Weights of a small transformer language model.
Architecture: LayerNorm before each block, rotary positions, biases on query, key and value, tied embeddings, attention and MLP in parallel.
Training: a variant of Muon for these matrices, 85M tokens.
Each number is 128 + 24 x the weight over its row's rms, rounded and kept within 0 to 255. Layers, rows and columns count from 0. Numbers have three digits each. The size before them is the row's rms in percent of the matrix's.

# down: layer 2 MLP down (transposed), 256x64, rms 0.0433, rows 24-70, columns 0-63
# up: layer 2 MLP up, 256x64, rms 0.182, rows 25-70, columns 0-63
down24 109:109128134164143147130081154152104100132092086123135103156097135102126158135101121122129160109122158177103092119153161153145119193108153129121083132100111140118127131145140155127104132109164109
up25 110:095122118111102137131111138096078109176137134145102140151133149114161104126125108121102179126129144123076103153156141106128098114133097165156117129154100114131107127107191151172136136135148156
down25 084:130146125098167144166120146096121112136145174111093119111105100141119070113129171123121102126129146134146115142127122155124123151099127152111137118093169135155120164174077115073159135150127130
up26 097:100121151091174125121114128129139163144127130120147137134152100096093143151123178139087160098110138163128113105124173106146123114119098127152106096118117074120141123145150162162074129125136162
down26 095:157126110160129148126148096116135076135124150154097117115101144128130199097097108140176088155126156121123137142139130095149099117168088104138103147166108148153129129128113137098154101128133138
up27 104:095150136100157089159162102133077130127085095085156161128132126127135126136136111117161127133093124150163103099148133110135157088130143116152117112102170140141104151177160121148093128133143120
down27 088:116089178127123110146132092151109086111132117148124110151128153164155119117104147113113139089079121118140133181122105152098148127116141137147146118103134157127175093121083160142139158161097117
up28 109:163151140104062123131138109128115137176130147127121092118177118155110122147127133136085102111106157147145109133144123087129096133102137147164121126081118139099104134179150150160099141144146108
down28 102:113117071160175142144167112157115105107114148158165114195112081141135126165116103126146125127103087167135104113124140112111158124108120142113117148153136135100142150145086136117114125121101129
up29 107:127122135091121094172143119129126100119118115141116155148135155132146115088088040149153095135109123127149150145127156160134088141156127112131117132126156137131093141174101155170146121113113122
down29 095:109136150107083148123123139123157106169111119103085168136118136150125141093135131137108167113124131125092133110194095136165113129105116118128120097147129174083138160131124156171111097120140151
up30 113:094117149119146154110146111165086112114166102149124164131136159158143132093146127157141128129130125142167123146148148093105112163175111130132085111095105089112134144102113112067155138146114143
down30 106:149130127157112165099125159131108136153135160148130115087116118130105153157137049117081146128151147122112121121143156144139107103120138088152118154109072126140090165111150153154105124149135128
up31 084:146094163106124145112106159074138107167146137152120140108138133124102158088169085086102143141147134097115145135120153093108153128144102130126154126101101138124136108142119097180162136169138128
down31 090:104115145124124102145159138097137194132149121112123099134136145156129167125088135155173083121128074102119142112143130147113117155147160137112109159136068126119143139114119081116123127091149141
up32 095:104121113101140164104156121124133142158167140143122091146134115124163132107128121115101077109164078107163134143119147085121134102166108161176112119118178127108108110119099155139154149116122154
down32 087:131115070138105161138138154136137117140133124086116098174123140112131132098155103081106139141117160130154112143164103157127139150095101101110151124156143129164079161142131152136119147142118071
up33 097:126131150122173157101103135094120094138091097112154159162173110137101161196135132110111134124137123141123081097105119115110155125099135151137112146132139170125130141131152108155146082128097121
down33 095:144121085133134082127078163127144142105107147168140119132143142142112106127162093097131130098154113163166083153129125144121114126128141120110205101112155115138143127110162112143093103144127139
up34 099:127130171166124168133115106148121124130105110126160097132157094075128168178104156122136137094138160133124127094123123131126143141091156139142125174123088091092090125112102099134148143153135120
down34 078:131135098103157108124144101154069096137110122116123129113118116176107159085170143089134152109148094143109118117133150133145169129132156128111129119126148129152191128138070150136138113122093139
up35 101:158139105175128112156123138149152128094112083118121094092178146098121131118124129128135126161150157110110188142110139099132111102176135152136109111076122141133120165151110135146130094098103126
down35 109:135124092105128133145161146135109143172138134116110133142117123123150134125157188164079124125154101131170098155131124123130111088090145123082110122075168132128119167154139101152097102111134118
up36 099:148125168112106148147129113173122151134110189141125117106181125100130174146125145140108070125141127126104137097158106135108082125123142067153117137120103130134112108147102133136093132139154146
down36 117:108133104136151126159139137115133088172131095081121116144082156166117138136133132118092168150126110154148103111125148134151111118083104115142164176142115132162100072153119115133112117164111121
up37 102:068149120109128105131161130117156148115118153132169167114138155121098158099102085154135126124163114140138091127124135132093121144185129156147138135082164132111114106120158101125078109138133130
down37 099:131134151138131148126157150188153112144111136102114133137128133145169121107105119118118153090122134175105145152074131098146123108112123134125138153111121103124191080113056128138135126110117145
up38 111:170146129153182137150142087084150113100133151120101113106150091139129146107163127101178166107143122087084125186114133098130124116123125113137114110139142126145115123086140133136124126158135094
down38 124:174091104141117139116136112105178174089117145121138106152083152105149083117114139085168140127131161107127144133166120114117113116105119116176180105129166119130123115111112146153133137131108122
up39 092:139122113091154147178154125151128089136113108107146142103176177171104101098128116105125144106157121123121179139127140147110147123090092157150080146138145139129106107100106121144125120094149143
down39 100:081116091104096126166151128123142164097103102125098148128144141108153163139107132135134132177126138142112133105126145179071105102114096172116144137132103111143096157123155144109162149121139146
up40 103:101155117113099140109140139124138147136118120078140143144103110084167152142144129120117175154147083138153141156136137103135074165114159091113123123062141114125106107127132120133172126159152126
down40 096:137106146104139134113136158135152149122129121150137121185105145125145137175079135111113113141101107103157145117141141100147157098121099120112087131156118056133124137155102116169142078157133143
up41 104:119128125102148145155145114113149109099136122107158147188151065132108083145147158098070147126132083133111134123149105160128087170130124151131135115119166149144119141123114135126142083120128124
down41 107:124135133089096096182113135151097151124160164124137109123127156119145135106079132143127146134076143123102138074136114163132138083129139137167132101132155166113116129098124134176117124113164143
up42 096:093083157155127176147143099104110156106127143139128145162145100158102130118086115150122130123129096140119095132118117164142142140122108116107093110097149157092136112092174138144140161107173156
down42 085:169132118149095102122142145119120115140148059105146145069116164118150124142152150096156120128137136172106137111131139104149116096089106124115127078160160124132129168149140120146134146140125085
up43 115:121108147131105147151116102117100098137117139135135129140152117098129122126132129147130141107143121100121134101128092161162120142163149083098123069113140181133106123205147143140140073118166130
down43 106:126105112096138126143130106108165127129126179074098123126140123095126071118131112101155135126165136157130136173132128137127110159141146105133110072130169138135139115144114155161177087119137104
up44 103:122138144114140109117163144146115105139177110186113105118150147143145175131171107136110105099120086135090113129136122131121116096178160156076111091144119140130102152126109137131096100158131119
down44 098:074103136163116090124136129106118166134174107117113130109172148179146159120109176144150116099113107111144140132155124117127113086114088126091150119136115138161148131091129129140085124153149142
up45 094:091105079121101142118150111121139118124099137151117146121128156123115163160137128149144158094114172156064151170158145109149120127155172094138149154145115116146091136098134108127130125132102086
down45 090:113090115167070134153158165119077126100151115142093154073118121119125134108123154157138170113088148134149141132139154123126112162102091146158130108128128114156153139102111110142129161111136146
up46 082:118083154163114115106173169138110100138143120136109133168155128134154123130097134080154105143132137127126095187127160124144116108146101057144101088122125109136114137137149138128157134119104108
down46 079:158167129076109118144127144100162129137125142123110124132165086092106144171129129133093147125158108106160130069158083146093147163129126160135122167101118132111138124147115119114112139132142086
up47 117:096101137112163154155121142114123130121154088139127153117159159154138117098132079156159110128148169132118094185134107125085164110143127121113106098115152137086145088108111135171132111144134113
down47 103:145132152096096142092128147135124163136147110155127120102144080158153142133128132183156156126110147091108103115111127130143123127119123154141026151133117113134096111167130137134136119145131117
up48 094:131149132108124107134119107104132130094092139140148127157153124110140149164126157112168140117128125114164110171100122140109077161129146103158103102151158090122071083120170148145129122099154101
down48 101:161131142135094075125132167131121144114132137123118115145096125130079122130164150141080101127106121145154140123171129110148147133090145083122116140126090127188146165114112130106118122115156183
up49 104:121142093090129137117131122138076130128131161118154124118125093114135151163102138169126132097125148107102115129084130104102105123146184109115142103141128125115109157157195082126163126158136155
down49 090:123133135170172138132115128088120131130136144136146100128147111134177113108130130139085171104165126137140145126130133163116125125078185104121104124118143134108146113142110150116076135118096058
up50 095:092151133136136121112161125160074138142174115152154148111122136133191119126155134173150117100097129118152145109102127119104132136134082094120131079099136112123092142154172133123092128107130142
down50 092:158117094145092089174114126123154078114139154129121125123151123125102174122077117122118097132125106096117158122145144130083100145144154124165128102140113165171179117116123152147135133160121126
up51 110:126185127117074167170115129085112135174147131145152131120172149116116139125137104154126111147113123118129112123152097163098147141159143099138114094097126154132105136090114115134100091166115103
down51 114:119082123132123168127163136112138185104120128133122107111090130143127065132092149164143121137098130158141117132114115144158130144122101142158106129117162093123149152109112123090149182118089155
up52 093:111127085088100123126125163197125110150126115126157141112126124136114113092172111135140159114148155185099151138115095130142141105108122094110163119138107096104140107164109130168137157112142124
down52 103:119137129151113144124123158126093108140130069143099155110156124143188121133109078143174117152086107140163132145125148113129149144081113129119088133146100092156157156120134099131131109116116160
up53 105:139197098148113142108124090130110139110133149140118150123145115106107144149166167158158145148095138142127129124092159106115143071122123090143122074102146126173100120143147108145098125142128122
down53 095:105116124096111118147117118140135149169127080145076139090125149097116159128096122139123161135124145109127088168165154118128136127163136103169132126102129093131178101157113118111155149134091163
up54 115:146158142147119138134137149151143115115147160091147117128167159155112104147146112101131126117101108115075133105084136105150107121152156088123065084117156163115141102163100144113122142147142159
down54 120:135127100080092136131155095162133147094127149156156132143181127136101190132161126109132121154146115131146140110104119082129148081103143140164123155127104137146139158122106103120129090127088117
up55 100:113163132144151137151129122154128110162089094131127114118148117127122191108101120093140137168110111139115162117181125135119148113115131105189136116159110148151092132089102092128103116088136137
down55 095:115120128109132091125121142123145164125172160116159138083125135155137163146108133120124086088125132131140122134165110137164163127133110163128151098135145143060083136112106121129085174099120132
up56 107:060116169094127159139114157158130133143157130121116153114123144102171161147112128141062152144147142164142154142110113116101133098126128144147119120130060089118108128113132138156123122118108118
down56 117:115117094145140150119127140121141174114175145133123108101133144107150111178126156135089108145142149097093111133090070086137092131143110142099168120137138141107141127095163127128122155169151107
up57 105:131121131118136152128148115167121110112179071116137149165139092125105126143127131109114118100155146157118096137140138178151161138137182125121120110080075138110114121098130111121159086116158126
down57 115:155170165156128137141101102125158134109120158156107116114113155158111144160169091142113093104120139101128126117110132108120111137101120152083126108119099127088127091171102146122174179145140136
up58 102:102200110073091137149103187153164106152115154075157122133122121131116104138147100114150163132128104128147137100134153112095109097105159126143134133145132131135103108133147111151129119134134106
down58 103:106137116132157119126144081121126107153181085156093151113158136107149112110121117109114144179087146088111122123143134132127144157086125103112135136091136117179118159109117150147120119153177143
up59 098:140137176161132098107081122138155104129102128155156138127158138109150148130131068137106140116163113143136147113108117108107138154170152134163096111107120120163128149102104180100115108133092097
down59 100:152157144146093119177180114118100132105109128115168120156116079110111151156116150147150111156101082150149123102127112107112113139120090095102155113146142138146160149171100135126124142092123112
up60 091:168147197159126127150134104115094091133119120159140146143149140150088112129121146109102142139101128159102134132133156136116106111107083101160148116128125135181107146145113124128142082129078095
down60 083:129156120130119109101123134128161164129138104101087121109130151132125134108119158131158143097149121121099088145150103133128186161169132097149147156100127157091179095121140090144082136116103111
up61 100:094122176139133161077128124135149112169104129175131120096093176141141094146151106084140179136143098103145109116121137144108122141113155109134124108140111116099102129132128157104160123095140160
down61 087:162114120099128076103142144107165153144090120140123136053130145122124092122133156102144160127132133106140157093116116108120148149179112156130113166171166115131110100123129114125107160113139140
up62 094:120113133101116106128142148129130119125116120175144116076141103119100131120105117150113112093103118106066119121105168191131140099142151128159137121155155146141117175130130154141137091140183109
down62 098:169127158109123151115160124123092212098155142140147188139144117131125121147092142126099132107105128115121114089135133135109097142102094140176112140124143104112149084132106129107121151112136140
up63 108:120137121120104156123115133131142118102131172129106093124137145106141139074138110130178151124146093165095102102144125117130101199115175128159145139141131111107128124133132096089177097112141144
down63 117:178125111149136110110131148120144116136114118096132098118118106089140167157111158151151129096138140108105135144110114148121076089121151149113107076135148124093188121167142139118114145126178153
up64 089:124137088141130118090143116090129138126104153133119179136108058103131124145168132119130179115154103121142127132138104142070124116146151178108136104119123145126115106174141118176133124128103116
down64 090:145150128120138168142138124123124109119130140125157111098130139117129093116100145123087137152105033160157105117154138141138151133123131135144112138119101176127156112088129166120077159128105147
up65 093:126077122136110109120164093155153138131106149150163159103160132106161125163108111123107147094157164155106118140071125144137114114107159110094116180141117114132127147148101100155155097123133114
down65 088:132171151129109125141147123098157155138175142136062128109083115151151164103172090107116118116140126082125097106134119127098133142121132092148120163153161118110132131136107096130112165160121126
up66 093:116123153112119134112134134121144093155155113126112132122156074114098097120156177129111141129095131175142151123101123157111088123154147148115166083156118132185096128129114156132149114134075134
down66 089:130172123116134137113106157106088140096105148105120115143172142130141144117124144085150152111155133063091136156124108118136142158142131158135128106091106141097194125101128113161135097117150115
up67 105:089137179119114125104131174136118113150110127087142132126113144145072146091137134137141093137132094177123166141126105172110091135135166147167143153101155145109126096113103151115105117116123142
down67 107:123106130130104157136109150133137122119158179141111146088162100110113104149130097112111087110172153118114119119158085073148140136130184128156107083126155127112099115129151137154123153124120160
up68 097:096156113116155097147112120136138126131077154129129136120121099113167165132152126168159096158134149139050168135108148142135138108094165131149097161091121137137114141101116118117132121104095128
down68 111:107087141171136131165110136109139105149114116090137102162082091128101113136154130144131104154110142109076122153140107128133122121135137148097156163135133093156126127118098147150124175111188150
up69 089:140122171111128146160136094114169125117121175149110111112118123130109146162093138103144103148141088103114108133099145103117162169131103133095132134176173154116132145137081087130147093136133106
down69 104:146148141141143132141153148141114150136159148067123165120128146143152116120134128118125130128110191152142074079153145109125121148072064142127132131081112122127116116121134142151147102121127095
up70 098:122154137128144159102155158128111130120104138145099130105159168120070146099153166088102147137159094120150110145105139125106139146110150134138128102104120121101056145154150129113131130121114183
down70 071:133151148102111112136095120115171159151151132117126160097085164149118105184122139148124137104132117112137137116123100134158127123139142097075114154108164093093145139171111132065146128135124140